Part of a small language model's weights: MLP 1024 squared ReLU.
Each number is 200 + 30 x the weight over its row's rms, rounded and kept within 0 to 999. Layers, rows and columns count from 0. The size before them is the row's rms in percent of the matrix's.

# up: layer 3 MLP up, 1024x256, rms 0.0593, rows 914-940, columns 0-127
# down: layer 3 MLP down (transposed), 1024x256, rms 0.059, rows 914-940, columns 0-127
up914,103,211,173,255,165,193,175,224,231,207,186,199,167,218,175,190,197,145,201,162,179,201,192,196,154,186,229,214,214,203,225,218,225,198,234,183,216,228,192,192,248,149,177,247,167,233,261,224,224,181,200,202,209,225,163,245,79,191,183,200,243,183,231,189,233,208,230,244,269,227,190,195,233,209,151,227,146,212,249,200,188,203,270,196,216,202,157,193,204,229,194,182,186,245,150,210,178,190,205,218,173,194,234,139,168,206,224,202,198,204,177,235,161,221,199,177,166,177,214,182,183,208,216,240,202,187,203,227,219
down914,105,188,153,200,196,181,224,185,266,216,222,181,180,151,215,230,188,181,128,247,186,235,168,261,177,182,235,204,168,224,185,191,167,204,228,199,184,221,197,188,163,260,227,225,228,162,192,229,204,198,181,244,179,187,242,138,233,166,188,205,167,175,195,172,146,221,150,218,206,187,124,170,147,231,211,181,218,205,208,243,152,225,190,182,196,193,224,236,241,178,204,154,178,189,163,181,275,282,168,179,221,171,247,182,206,220,190,222,190,221,193,163,199,198,206,198,214,163,161,177,202,186,169,168,178,169,188,201,201
up915,085,164,191,169,191,199,178,208,260,171,185,197,219,231,152,259,191,172,255,198,217,164,191,249,143,177,201,178,171,205,212,237,176,199,170,230,175,169,158,236,181,206,209,207,191,141,177,200,176,139,244,172,202,242,246,150,187,210,217,214,198,176,241,151,163,237,218,192,207,236,185,211,218,198,211,220,271,180,229,186,226,139,198,269,175,204,253,204,155,161,187,135,226,268,201,175,243,210,228,190,197,248,196,179,186,151,196,133,253,151,200,209,213,180,250,167,244,165,181,173,211,173,268,191,184,177,180,234,232
down915,091,212,198,187,175,203,244,221,232,183,204,165,197,203,214,147,248,165,160,199,183,137,141,219,203,207,165,250,226,163,182,184,207,265,224,180,172,219,197,177,200,211,179,213,237,245,204,159,234,209,159,176,165,156,200,217,224,210,190,213,273,169,219,195,165,182,153,198,162,200,239,134,174,197,203,213,229,193,179,198,250,172,234,205,192,168,221,225,237,186,260,243,173,198,211,238,193,247,194,244,204,199,214,166,223,183,198,194,244,194,218,182,213,194,162,173,229,230,217,269,209,195,194,227,193,186,206,203,226
up916,103,208,255,214,151,169,204,160,224,168,186,197,143,189,168,175,168,200,200,236,232,206,229,204,230,255,226,226,234,151,161,178,149,206,183,168,193,235,228,186,236,245,219,240,150,205,154,215,133,179,169,270,181,170,237,169,188,187,228,164,194,219,143,227,220,233,163,241,136,208,224,191,141,205,236,226,158,215,156,150,143,187,218,196,211,165,243,223,160,141,176,175,199,186,191,131,212,234,219,160,210,193,225,207,216,168,255,190,223,150,190,168,231,201,178,224,171,192,185,216,212,198,168,169,237,226,169,242,223
down916,111,211,242,175,202,152,279,223,254,237,213,215,239,205,212,196,199,211,129,137,211,205,192,200,243,236,174,261,211,202,222,256,193,188,259,197,202,185,227,181,218,186,176,188,271,156,137,274,204,229,209,183,206,198,208,195,200,228,175,183,204,230,193,229,169,269,197,148,225,174,214,139,269,191,178,207,211,180,196,204,177,197,213,190,192,191,138,216,195,141,202,179,170,184,231,233,201,168,227,117,179,211,221,216,197,202,234,188,227,237,193,192,192,201,143,236,206,245,199,162,188,202,212,195,213,164,182,209,173
up917,098,217,193,211,177,213,201,197,206,205,235,201,175,223,208,163,147,208,230,206,236,168,169,185,175,220,189,184,183,178,201,199,214,132,182,229,195,192,134,198,226,127,218,181,240,188,191,200,202,165,176,211,176,219,211,256,213,171,221,195,195,234,163,192,232,208,227,222,233,175,215,172,184,198,200,124,233,174,186,196,203,171,197,210,202,247,144,223,130,170,189,176,207,259,185,239,199,192,204,250,178,184,188,193,188,208,181,234,248,150,173,161,184,226,218,224,194,204,124,197,197,197,210,175,247,172,250,178,186
down917,099,168,200,252,220,181,179,148,223,243,171,197,218,198,137,202,155,170,249,186,157,233,204,154,191,234,193,215,222,256,177,204,191,181,234,172,250,167,159,199,209,240,194,210,223,219,196,233,178,201,179,167,178,156,191,229,214,243,159,219,142,182,186,199,182,191,175,219,250,232,196,249,226,236,212,220,231,181,219,208,146,239,197,157,183,187,190,196,154,220,212,175,136,165,193,256,233,206,202,173,203,201,201,196,206,148,178,200,205,214,166,210,129,158,216,227,161,200,211,227,191,182,207,193,134,201,170,236,164
up918,114,220,159,185,218,209,213,183,169,260,235,164,208,210,146,202,200,200,236,136,206,176,204,158,196,212,167,124,205,173,176,161,193,211,251,182,178,237,154,244,191,155,156,265,252,287,164,165,181,130,196,191,205,191,242,252,203,192,181,171,165,208,188,173,186,234,202,151,213,209,181,241,235,178,194,186,161,198,232,162,218,191,196,177,224,202,175,244,170,219,258,175,217,201,164,186,199,220,170,193,221,223,140,230,217,212,161,240,202,211,236,195,153,182,217,172,196,203,205,178,221,231,181,201,209,192,186,195,174
down918,114,172,192,170,235,173,163,182,202,192,182,157,195,176,160,191,186,199,203,212,178,208,171,196,197,220,102,223,244,222,175,229,189,188,171,188,193,202,248,172,212,222,211,196,260,177,183,141,166,167,186,237,233,182,212,225,179,157,236,168,188,246,170,218,245,203,184,244,224,175,217,93,239,174,225,233,226,164,187,158,151,208,228,197,196,202,185,172,229,172,214,133,214,188,210,199,175,151,210,216,178,223,236,190,149,222,193,212,195,221,234,146,238,215,197,172,175,224,248,181,162,187,148,222,276,225,215,229,228
up919,080,169,203,161,238,210,171,192,206,213,186,207,127,212,159,200,192,188,284,215,190,251,263,153,202,164,208,221,220,213,207,130,174,234,202,200,162,196,198,225,194,242,257,196,228,204,226,165,159,201,186,193,188,201,223,149,222,233,207,177,184,161,219,211,210,197,297,192,243,214,181,164,231,199,251,271,200,162,237,171,227,178,185,231,212,196,221,200,254,194,160,214,201,205,148,166,211,180,171,227,189,178,199,212,266,229,224,224,143,200,201,176,197,257,198,232,255,152,182,167,246,184,206,232,162,222,170,233,180
down919,082,160,181,213,211,173,168,199,203,205,182,198,198,182,209,224,169,151,168,207,166,179,194,234,207,224,204,164,203,221,168,231,225,186,137,182,232,223,230,163,238,207,111,246,169,213,205,215,189,216,246,199,198,208,205,195,243,199,187,219,197,204,143,180,248,205,152,221,221,210,174,204,217,205,206,198,141,137,163,203,197,265,203,203,202,197,219,189,232,188,281,202,189,202,170,181,223,212,218,242,191,206,182,200,181,142,185,147,230,154,190,203,165,298,234,171,177,254,189,234,205,254,195,282,111,203,221,178,235
up920,088,144,188,212,157,253,198,247,199,149,183,208,206,182,197,182,179,194,195,209,134,174,223,189,194,231,207,164,215,195,214,211,207,259,211,171,231,164,167,180,208,230,188,267,216,232,174,215,151,179,187,230,162,213,224,222,191,218,176,225,219,298,198,248,156,198,185,160,166,121,212,160,173,255,184,218,188,193,216,206,149,149,242,174,262,187,213,198,178,216,151,203,196,222,225,209,215,199,183,149,223,213,179,162,215,214,208,158,268,196,214,212,228,195,228,240,201,207,210,173,142,194,204,230,186,193,220,213,164
down920,089,232,195,224,183,210,192,205,176,210,216,199,224,191,148,252,169,187,181,146,190,226,207,210,226,247,249,250,145,243,233,187,231,228,209,220,218,222,223,210,199,171,166,197,184,187,250,224,234,205,191,202,217,143,143,171,158,188,211,240,244,237,186,199,156,228,227,192,159,247,182,233,194,159,200,201,211,173,224,268,168,235,177,225,200,210,200,216,192,206,190,191,192,198,163,205,230,202,183,175,218,207,224,191,209,151,261,206,168,247,179,216,243,211,220,208,217,202,250,208,239,201,177,206,238,184,225,231,234
up921,099,150,196,209,233,202,175,147,220,178,193,151,201,194,205,169,194,202,219,203,244,212,201,210,236,220,193,209,155,211,190,188,191,213,160,191,204,199,208,190,191,227,164,210,215,209,171,173,205,214,214,191,217,216,301,165,220,144,145,212,171,168,199,179,209,161,158,201,168,232,147,191,175,260,249,177,185,207,163,176,218,230,236,165,196,216,182,154,200,231,262,181,201,187,205,193,140,226,149,265,207,183,246,182,168,187,222,208,200,200,220,226,231,198,152,160,229,196,178,261,242,218,179,153,215,182,174,172,288
down921,101,247,193,202,184,179,255,202,222,190,200,237,234,180,233,189,237,203,217,206,151,214,212,189,230,219,174,235,169,258,193,138,221,171,212,219,204,190,203,216,192,226,191,209,201,177,216,176,196,200,193,156,221,227,218,186,228,236,247,223,167,205,216,200,222,206,232,213,201,196,147,216,249,256,187,214,190,158,220,174,101,167,243,211,191,201,219,156,143,202,216,154,211,254,194,169,214,221,190,193,215,206,232,223,223,174,184,225,216,218,241,228,176,245,210,249,234,200,147,234,192,193,181,203,180,225,169,194,190
up922,101,210,228,177,191,257,184,200,202,253,183,263,161,161,184,180,165,172,202,143,176,178,223,155,209,216,186,163,188,189,198,183,156,254,186,191,212,209,166,192,204,228,190,147,203,178,234,178,190,232,177,171,178,202,231,219,181,174,223,197,218,237,126,254,201,199,216,259,198,221,215,157,201,198,205,166,200,188,202,146,199,169,202,190,242,243,159,226,256,152,240,166,192,173,176,178,256,227,174,213,181,199,166,284,212,219,181,209,221,244,173,191,220,155,181,200,232,205,213,217,242,246,179,225,241,139,222,207,223
down922,103,125,174,199,192,212,211,160,180,191,164,175,213,187,238,216,192,190,184,225,166,178,174,229,156,243,175,141,188,163,225,150,194,175,195,180,193,230,172,204,248,126,208,248,184,176,176,207,224,213,172,196,168,178,123,206,215,170,224,217,204,168,218,133,185,263,230,148,205,165,182,244,177,180,208,195,187,247,157,144,157,203,212,218,206,227,252,224,135,202,172,120,117,167,209,195,224,178,190,191,208,258,245,122,177,195,184,184,217,214,199,202,213,215,140,207,150,223,208,162,210,194,205,243,244,178,207,194,197
up923,096,161,139,170,98,195,204,187,184,173,173,225,233,298,162,259,183,109,211,200,197,240,215,210,222,188,169,215,208,163,187,214,181,194,211,198,183,216,190,193,164,246,200,217,182,221,170,146,161,209,243,215,202,195,221,205,216,143,215,229,159,198,203,174,211,168,273,199,212,199,180,188,170,187,182,177,203,227,129,202,167,192,176,269,233,226,226,193,215,214,150,217,131,204,154,201,162,196,231,178,166,165,242,153,182,156,222,159,175,221,201,219,161,220,211,256,187,200,206,183,247,180,212,158,145,162,153,156,175
down923,099,214,231,237,235,194,181,174,235,192,217,186,184,183,185,170,240,213,244,259,207,218,230,178,224,155,236,187,253,221,211,183,226,212,240,211,300,205,194,194,212,164,233,188,202,150,223,225,214,240,174,166,220,222,219,211,261,233,194,242,199,226,302,197,212,165,206,182,164,218,198,194,191,254,233,208,214,175,179,190,191,182,234,193,169,172,186,186,243,239,148,229,217,184,155,152,199,218,188,211,207,162,181,189,208,162,156,181,145,178,244,178,236,175,209,160,215,190,109,202,239,174,179,194,188,258,224,192,217
up924,097,176,183,221,209,194,181,192,212,199,180,192,157,186,172,222,159,234,203,186,208,187,209,196,187,234,189,180,186,228,182,185,207,199,204,190,236,233,210,188,155,191,190,193,211,185,210,204,234,243,187,200,152,199,206,140,247,206,214,178,212,250,204,187,199,177,164,194,232,192,234,206,250,143,193,170,198,138,192,173,151,155,176,180,183,179,170,252,221,206,226,162,181,186,189,212,210,193,212,216,220,99,246,177,187,164,213,195,210,190,221,194,201,180,198,231,128,200,129,217,211,231,158,214,239,203,209,191,226
down924,090,253,208,208,225,188,202,165,224,208,129,238,183,257,168,229,200,160,182,199,208,175,140,208,221,184,216,200,218,153,217,187,207,247,232,223,197,224,202,200,178,226,224,241,200,209,186,213,206,242,197,171,184,265,184,215,272,190,189,230,196,216,263,119,180,168,179,252,186,172,246,182,241,217,173,229,200,207,194,192,248,169,161,236,239,133,207,188,206,206,225,249,237,215,197,206,163,178,177,212,192,265,191,116,167,210,186,107,216,227,230,202,200,159,183,188,176,216,211,221,190,220,209,201,224,211,201,224,209
up925,100,195,243,186,172,174,219,194,141,167,206,126,157,212,198,211,208,205,178,223,198,208,204,204,214,218,197,256,191,277,190,181,218,158,163,212,226,198,219,186,196,231,239,232,208,230,203,191,206,174,258,196,154,195,178,181,198,150,267,159,170,208,269,182,207,184,194,179,242,164,274,186,183,174,279,206,196,229,157,179,176,216,173,236,237,204,158,197,191,207,131,220,218,211,206,217,248,199,199,210,222,196,188,180,177,221,156,210,221,185,164,185,221,213,212,165,186,192,164,238,168,159,161,196,197,190,201,188,166
down925,097,219,255,167,193,233,189,188,208,263,167,243,181,221,218,185,226,176,218,177,219,187,213,247,299,177,161,184,235,197,218,170,220,230,219,264,175,184,252,177,193,220,251,211,167,189,170,241,193,178,235,155,230,166,184,211,181,197,217,142,199,185,136,169,266,179,202,167,208,174,190,179,231,135,214,182,216,216,243,197,183,191,217,149,227,244,264,247,192,204,178,209,187,174,202,175,195,231,213,175,156,233,172,249,237,254,232,210,208,168,192,210,183,189,269,121,258,191,157,190,203,170,163,233,151,130,206,195,222
up926,091,240,202,223,203,208,202,250,201,224,178,179,173,251,180,166,184,174,231,215,197,165,265,256,208,200,254,211,174,170,190,220,163,223,190,234,226,192,202,223,187,172,211,176,232,193,238,182,208,167,224,186,170,168,206,165,187,191,248,208,197,195,242,227,203,184,139,200,218,214,207,212,194,210,168,104,236,155,224,247,231,225,210,223,148,163,185,165,186,156,175,257,220,199,133,209,240,222,198,201,243,174,208,188,194,236,189,187,243,219,142,210,198,231,207,267,212,193,236,217,218,244,216,219,196,230,216,208,237
down926,094,210,207,232,178,191,195,214,199,159,227,186,234,133,135,202,231,223,190,187,181,134,194,191,217,208,158,172,208,227,153,218,243,191,239,221,165,186,213,258,170,193,172,250,216,198,134,194,201,165,155,203,201,219,252,179,180,224,173,158,195,159,214,162,218,202,175,131,167,190,234,170,192,219,185,216,162,260,220,195,250,168,211,186,181,212,243,192,184,182,201,221,167,206,233,196,261,175,207,180,212,229,169,173,204,182,226,181,142,198,187,214,180,228,155,226,212,142,190,169,106,249,202,179,214,164,209,219,186
up927,102,165,235,207,218,211,198,220,228,194,177,240,200,183,292,216,231,188,118,153,191,173,193,240,225,241,194,242,220,198,193,236,167,215,235,176,208,176,187,216,223,207,203,196,223,234,231,226,210,217,172,175,201,204,211,185,211,185,205,238,186,198,147,201,227,206,181,155,219,197,143,197,173,162,187,202,197,211,178,216,186,194,208,194,241,215,159,241,181,190,169,190,181,125,159,163,128,172,201,219,199,187,149,199,205,209,206,191,194,192,188,215,204,217,232,204,244,255,247,153,187,228,184,213,191,217,237,111,184
down927,095,200,173,270,194,212,239,222,194,230,137,202,158,211,218,197,175,182,203,262,253,156,191,161,173,222,207,189,198,177,158,107,216,196,224,198,215,159,178,198,192,187,225,218,214,170,206,207,223,244,187,186,181,213,124,167,181,206,238,155,196,219,214,191,254,180,187,207,171,222,193,221,244,190,149,188,178,202,172,159,150,166,261,187,221,155,174,152,175,198,156,174,201,179,189,214,237,183,177,199,198,181,201,159,170,246,219,225,210,261,218,213,202,213,193,169,190,195,181,217,176,221,160,273,212,212,210,229,154
up928,117,220,216,214,147,254,178,195,184,194,223,248,202,254,194,160,204,154,209,190,193,156,194,151,228,229,194,205,201,224,170,200,174,151,200,214,282,196,209,278,207,197,233,164,150,159,193,175,201,208,206,217,152,184,196,211,181,263,135,254,199,228,162,212,150,127,230,245,203,146,194,219,169,202,183,166,174,172,231,186,235,199,186,199,153,145,190,197,171,177,219,163,190,216,267,204,196,215,209,166,243,170,228,218,174,167,154,216,169,246,202,202,209,200,206,161,153,220,218,137,228,180,156,229,230,189,165,169,185
down928,115,166,190,232,204,266,168,222,173,166,140,196,207,210,222,231,162,169,198,264,206,204,138,153,173,218,218,223,178,158,205,227,195,209,206,240,178,188,209,203,226,189,199,235,229,146,156,185,261,217,176,207,220,242,193,214,209,211,280,257,225,224,100,238,234,196,205,195,176,178,196,184,224,217,213,188,177,206,208,153,210,209,221,246,197,162,221,203,252,223,238,193,211,197,179,231,148,155,211,160,208,169,212,149,197,196,216,231,187,225,189,192,141,180,221,184,253,122,188,183,161,216,222,235,203,186,215,191,223
up929,096,150,232,236,184,225,179,226,232,231,238,201,230,203,212,249,207,181,181,176,181,223,223,184,180,195,176,222,207,133,202,211,165,189,213,178,267,206,244,169,195,213,224,250,197,230,210,147,246,191,230,179,167,161,190,143,230,161,166,187,173,193,156,202,189,194,170,205,207,190,142,194,216,169,201,183,194,161,229,195,190,212,227,156,259,206,199,210,163,185,221,248,236,217,274,201,219,170,230,114,249,171,164,216,178,168,161,191,196,213,208,196,182,197,185,178,206,207,208,184,200,204,159,211,188,190,217,217,196
down929,098,191,227,207,220,139,176,145,184,235,212,195,186,188,245,184,229,225,220,170,178,232,221,202,222,183,212,180,115,219,194,198,183,159,171,192,197,239,165,153,245,200,216,189,185,262,214,172,211,234,151,184,213,208,171,222,205,213,153,239,175,198,155,240,187,214,177,244,248,210,170,231,130,228,205,201,155,207,191,172,239,227,207,238,185,238,198,224,166,220,168,192,237,236,237,160,262,191,212,195,160,162,216,211,203,223,186,228,152,241,226,181,183,230,259,220,179,201,201,176,215,207,212,180,209,246,212,217,183
up930,092,231,223,208,211,151,228,208,228,214,204,214,211,224,147,214,232,236,171,235,200,241,264,165,193,181,220,204,199,184,221,254,245,211,181,185,179,247,235,220,209,217,268,188,252,111,242,124,210,213,245,191,173,228,136,137,164,228,225,227,215,186,181,258,179,208,178,177,220,151,194,219,164,192,198,203,222,216,201,189,151,186,216,243,222,241,228,187,238,180,186,234,228,231,157,139,229,185,227,223,217,197,176,243,199,230,200,151,205,203,185,184,232,271,232,241,194,189,203,179,230,157,184,219,184,181,189,218,187
down930,097,162,212,199,249,162,180,191,184,214,212,162,158,227,120,223,173,176,227,152,179,221,195,215,203,281,183,175,115,209,183,204,207,172,159,218,198,158,252,181,225,201,184,226,168,182,229,180,118,213,205,174,232,212,164,224,211,234,165,173,195,200,217,208,246,163,185,242,187,198,199,235,208,179,236,196,169,206,213,207,182,182,157,183,227,189,197,202,199,194,158,238,166,227,220,217,277,247,188,225,182,184,166,211,203,215,249,192,266,205,161,233,141,251,220,183,194,213,207,215,177,174,187,206,186,194,219,198,225
up931,102,218,226,270,225,240,186,234,227,234,183,136,265,161,214,194,164,189,185,254,229,228,152,135,191,216,224,192,160,228,175,186,134,236,201,148,256,237,255,184,218,190,218,228,249,156,136,210,229,163,218,175,207,179,148,166,232,190,278,196,168,248,190,181,179,218,170,213,185,185,149,160,169,183,199,166,198,146,191,198,235,206,217,184,188,243,160,215,219,189,227,199,194,217,227,232,229,284,195,168,239,179,221,200,166,175,173,217,172,199,192,169,201,248,165,192,184,211,158,207,207,206,226,202,220,158,196,199,188
down931,104,173,175,287,261,211,202,240,194,209,280,216,179,200,148,188,196,221,188,213,181,248,204,234,183,158,206,226,227,189,235,180,183,228,182,188,200,194,145,225,201,203,193,239,231,186,245,198,212,218,201,221,204,211,217,200,167,241,178,206,197,167,160,181,169,197,269,179,247,166,150,218,160,195,185,249,194,210,154,190,143,181,198,184,200,231,150,221,236,192,236,235,202,228,185,255,234,197,161,223,177,253,192,222,208,147,207,155,148,188,236,205,168,154,180,209,230,181,225,200,234,218,204,141,200,220,132,224,202
up932,092,161,147,193,182,195,177,189,205,213,219,211,223,184,128,218,133,223,182,245,212,141,145,156,194,194,196,189,191,257,140,177,205,193,182,136,245,245,239,228,191,166,210,192,168,217,212,200,209,175,154,245,188,201,178,220,232,155,192,220,239,219,187,166,220,187,201,180,166,258,210,180,216,205,236,177,174,213,224,174,178,204,118,189,211,212,128,183,177,207,181,153,221,207,212,198,228,211,175,176,222,223,174,162,195,164,141,185,240,187,201,202,127,194,211,161,215,138,213,215,259,224,185,197,196,202,223,197,229
down932,103,199,226,196,206,208,230,153,256,213,192,151,196,199,185,217,162,173,240,228,240,192,205,193,199,220,205,228,203,190,201,161,192,172,204,164,192,176,203,221,188,213,204,190,154,187,209,180,225,221,218,193,155,239,134,211,221,216,241,186,176,248,194,193,176,202,207,189,173,244,227,162,247,193,182,248,189,234,252,264,210,193,207,218,191,189,209,191,159,246,184,240,166,187,205,184,213,179,248,184,267,165,194,263,220,209,195,203,195,203,205,214,181,189,203,183,244,253,215,211,244,302,148,219,164,155,210,178,141
up933,092,185,177,208,222,245,213,172,231,213,205,236,134,218,229,175,226,161,167,218,214,241,202,188,235,191,223,165,195,233,159,205,164,125,223,261,216,178,205,246,265,238,199,174,179,220,179,204,213,215,164,241,216,164,184,193,197,133,189,231,182,167,234,143,215,249,166,193,181,170,192,231,209,225,232,244,178,197,185,145,197,196,154,99,259,180,185,217,172,203,239,214,233,163,242,195,202,245,221,221,220,218,182,177,229,219,180,209,185,194,206,192,271,202,194,192,163,169,190,202,226,214,200,161,199,206,173,223,197
down933,104,232,237,152,190,179,226,217,208,237,184,201,155,183,241,185,199,209,241,229,194,196,187,195,187,210,206,235,197,202,185,212,173,196,182,182,205,199,133,211,190,246,186,273,215,186,111,185,191,172,139,197,170,262,146,202,211,226,235,141,175,218,225,241,166,177,200,206,204,173,128,221,193,220,217,194,185,148,216,248,161,202,189,203,213,116,238,180,218,180,193,176,190,192,183,195,228,183,228,171,151,269,178,206,252,158,209,167,193,230,160,196,197,159,206,192,191,205,257,157,192,190,188,183,191,257,186,246,263
up934,101,192,191,224,220,181,196,198,250,215,240,213,270,176,176,179,145,209,173,161,194,202,119,203,159,272,230,226,213,184,221,239,190,156,214,172,217,284,163,168,204,235,232,211,189,205,201,183,185,203,158,221,144,189,217,206,225,140,186,135,165,183,184,182,223,214,146,241,149,208,192,222,207,218,227,171,197,219,201,298,156,230,221,227,200,194,161,171,194,171,225,213,185,256,153,169,175,190,171,217,177,166,205,181,208,177,185,202,184,276,204,159,165,207,175,224,236,219,193,232,235,217,245,219,280,236,220,157,196
down934,099,182,137,231,182,179,223,194,205,227,258,204,231,157,252,206,210,207,228,236,172,245,190,224,235,223,193,186,223,205,162,167,191,207,214,185,204,243,246,217,187,196,200,172,211,180,191,229,155,195,189,184,143,217,210,209,149,252,229,198,230,210,219,201,178,229,260,139,262,200,126,170,181,180,185,248,224,243,167,164,196,209,175,182,162,191,202,235,188,191,199,192,255,236,191,174,256,233,221,194,178,251,167,202,246,202,161,178,274,172,164,201,259,175,208,194,174,234,195,212,213,202,205,202,212,196,197,236,195
up935,092,235,173,185,187,217,250,167,165,178,141,176,203,216,203,208,212,197,200,197,253,224,166,197,240,136,187,243,250,223,229,206,138,213,212,199,202,215,233,190,202,211,172,225,153,195,218,210,143,189,198,179,190,175,211,193,240,172,229,240,187,195,208,206,180,191,192,196,176,178,137,228,186,187,221,198,181,215,153,212,219,215,168,187,234,214,188,208,242,146,197,197,179,266,164,157,236,224,203,181,201,223,211,206,281,225,170,174,166,213,203,179,236,216,189,197,190,187,160,201,256,265,197,224,248,194,203,229,185
down935,098,230,212,182,226,199,237,214,171,182,200,207,212,171,232,167,229,183,178,143,270,234,161,237,245,167,239,167,177,172,172,218,219,263,274,237,151,162,244,194,251,175,226,170,217,193,177,169,193,224,234,250,243,165,164,219,203,190,165,226,172,201,175,239,239,219,232,192,249,237,210,218,220,215,217,217,165,197,216,172,257,210,158,231,192,211,219,217,135,200,169,202,221,180,170,217,188,197,215,230,191,233,169,180,233,163,191,183,193,200,250,166,199,183,207,183,229,228,243,153,195,176,201,207,204,229,202,253,226
up936,108,199,233,169,166,188,236,205,206,134,197,206,167,219,214,211,221,198,165,204,244,222,169,190,215,210,161,260,155,212,152,186,167,202,253,266,183,172,245,188,182,246,173,162,215,204,206,173,190,167,203,174,194,223,201,184,174,269,213,230,164,197,160,182,279,151,168,231,237,126,185,217,197,183,206,198,213,195,190,185,158,243,191,209,200,162,173,236,261,155,211,198,200,217,208,204,188,155,185,217,246,208,261,219,182,195,239,213,242,214,193,205,217,178,210,183,171,200,175,158,241,166,186,218,194,248,224,188,182
down936,096,184,193,252,201,225,152,237,203,236,242,219,177,159,219,199,189,266,215,241,186,210,186,239,161,219,228,194,257,228,171,270,202,157,221,184,172,237,203,189,187,240,209,174,174,163,209,245,166,204,159,175,194,148,179,170,209,188,222,135,217,189,170,217,144,240,190,222,176,185,187,196,190,158,154,220,200,231,186,238,234,161,198,184,233,181,257,206,213,170,235,249,203,189,173,222,218,204,245,209,285,202,214,178,241,252,207,221,187,177,240,183,218,191,191,230,198,192,189,175,224,174,242,164,215,206,188,191,178
up937,103,216,165,220,258,194,236,161,208,158,216,174,182,238,170,165,198,150,179,236,232,186,253,209,176,164,176,234,212,162,207,226,230,213,151,198,183,149,226,193,204,225,155,180,165,198,212,238,226,195,183,219,188,188,191,195,191,187,205,235,224,188,228,129,217,216,202,154,215,175,212,193,172,173,217,174,224,216,212,228,159,226,213,207,187,203,227,148,188,189,162,205,216,191,274,236,187,197,156,195,230,212,167,225,243,210,197,132,235,217,218,140,234,195,181,167,196,234,157,199,168,169,190,174,165,148,177,197,161
down937,102,186,204,246,226,172,198,205,152,148,215,156,188,188,174,163,225,201,236,257,181,172,220,144,100,188,211,186,156,159,189,129,164,223,234,220,154,214,231,233,166,208,182,215,226,206,249,211,164,197,153,226,170,157,230,203,268,164,236,245,221,223,167,184,222,221,201,227,147,189,186,160,211,241,214,220,225,204,192,185,207,137,197,239,156,125,231,195,152,190,247,128,203,192,226,207,172,220,217,221,237,203,157,229,179,223,132,222,162,212,219,164,231,171,188,220,226,189,232,203,197,143,242,180,226,197,219,195,180
up938,096,139,193,172,248,177,236,195,162,178,173,148,165,215,249,169,234,176,197,204,174,182,143,195,223,212,208,148,220,249,199,234,167,211,234,195,205,247,214,246,237,188,264,236,186,199,221,194,200,174,178,198,197,154,185,236,212,134,164,151,175,178,220,176,224,201,186,184,220,208,164,168,218,185,161,179,201,192,198,179,218,216,186,226,215,202,180,178,192,208,211,223,200,195,183,251,234,183,179,214,145,224,209,185,239,240,204,174,243,212,191,232,195,231,166,177,192,233,247,221,220,213,208,277,217,235,188,228,225
down938,105,227,169,161,180,157,234,197,190,216,219,268,198,191,202,197,230,204,194,189,170,190,185,166,192,174,192,217,129,231,171,177,209,144,246,262,215,173,172,265,263,199,184,181,167,220,190,174,181,184,180,221,234,251,238,192,197,133,179,196,239,204,232,220,186,194,230,220,226,163,195,206,249,190,159,188,254,162,217,144,216,277,132,187,201,185,190,179,193,191,199,176,230,143,218,181,198,184,191,195,185,172,185,173,201,226,199,202,193,153,195,187,204,200,214,176,240,178,214,210,194,210,223,166,233,238,251,231,184
up939,105,210,233,219,195,167,162,195,230,159,174,222,219,247,223,196,187,207,153,215,200,211,234,201,207,202,277,148,193,88,242,185,171,241,203,178,201,217,211,253,180,161,199,234,198,211,249,152,194,200,208,222,183,195,208,192,172,204,203,154,180,227,175,241,155,226,216,260,156,223,206,192,201,216,191,207,145,164,241,186,214,177,145,210,204,213,223,201,180,208,160,234,171,212,219,195,182,163,173,163,204,209,221,199,168,205,219,155,240,182,208,218,201,230,230,134,240,273,179,220,219,235,180,195,206,194,215,225,180
down939,103,222,163,208,194,153,218,191,220,167,190,214,192,234,256,200,232,243,197,203,178,191,176,210,245,164,212,192,237,256,255,233,186,166,192,207,120,210,170,209,204,182,157,224,217,239,199,240,189,161,142,212,214,197,204,184,173,170,186,277,197,186,193,164,193,196,261,234,198,248,212,272,222,199,226,168,184,196,207,177,201,154,190,162,231,262,203,181,179,198,237,199,193,240,198,224,198,184,175,187,171,279,193,255,183,220,240,215,191,181,252,191,118,193,202,217,199,220,207,212,178,175,212,157,229,214,222,180,122
up940,102,195,197,139,207,169,198,229,168,178,176,135,228,203,247,212,192,220,187,147,215,209,243,222,194,169,181,199,149,168,171,192,232,241,207,185,155,169,197,192,222,215,168,136,174,242,198,211,150,231,162,214,203,229,233,150,187,239,208,220,234,219,213,192,231,214,214,201,219,190,174,267,185,155,238,192,209,214,177,196,228,230,201,224,232,240,202,237,157,167,148,221,216,170,204,170,196,189,206,177,232,170,236,156,220,195,232,203,241,191,167,212,194,194,150,191,222,161,153,195,290,229,181,242,173,233,212,212,211
down940,097,174,200,263,209,203,219,219,204,182,233,228,232,225,206,197,204,220,164,170,148,226,224,194,226,211,191,176,159,217,245,201,208,195,219,199,205,184,211,171,222,172,221,203,225,176,160,174,218,181,162,123,206,194,230,226,187,189,144,216,166,236,194,241,246,169,218,158,143,206,196,217,209,194,201,190,233,275,265,176,192,177,181,194,238,234,191,222,250,204,235,190,213,161,183,198,190,249,215,213,172,213,150,203,192,196,185,202,208,225,198,186,167,208,209,209,251,164,148,184,222,186,213,165,223,206,223,178,220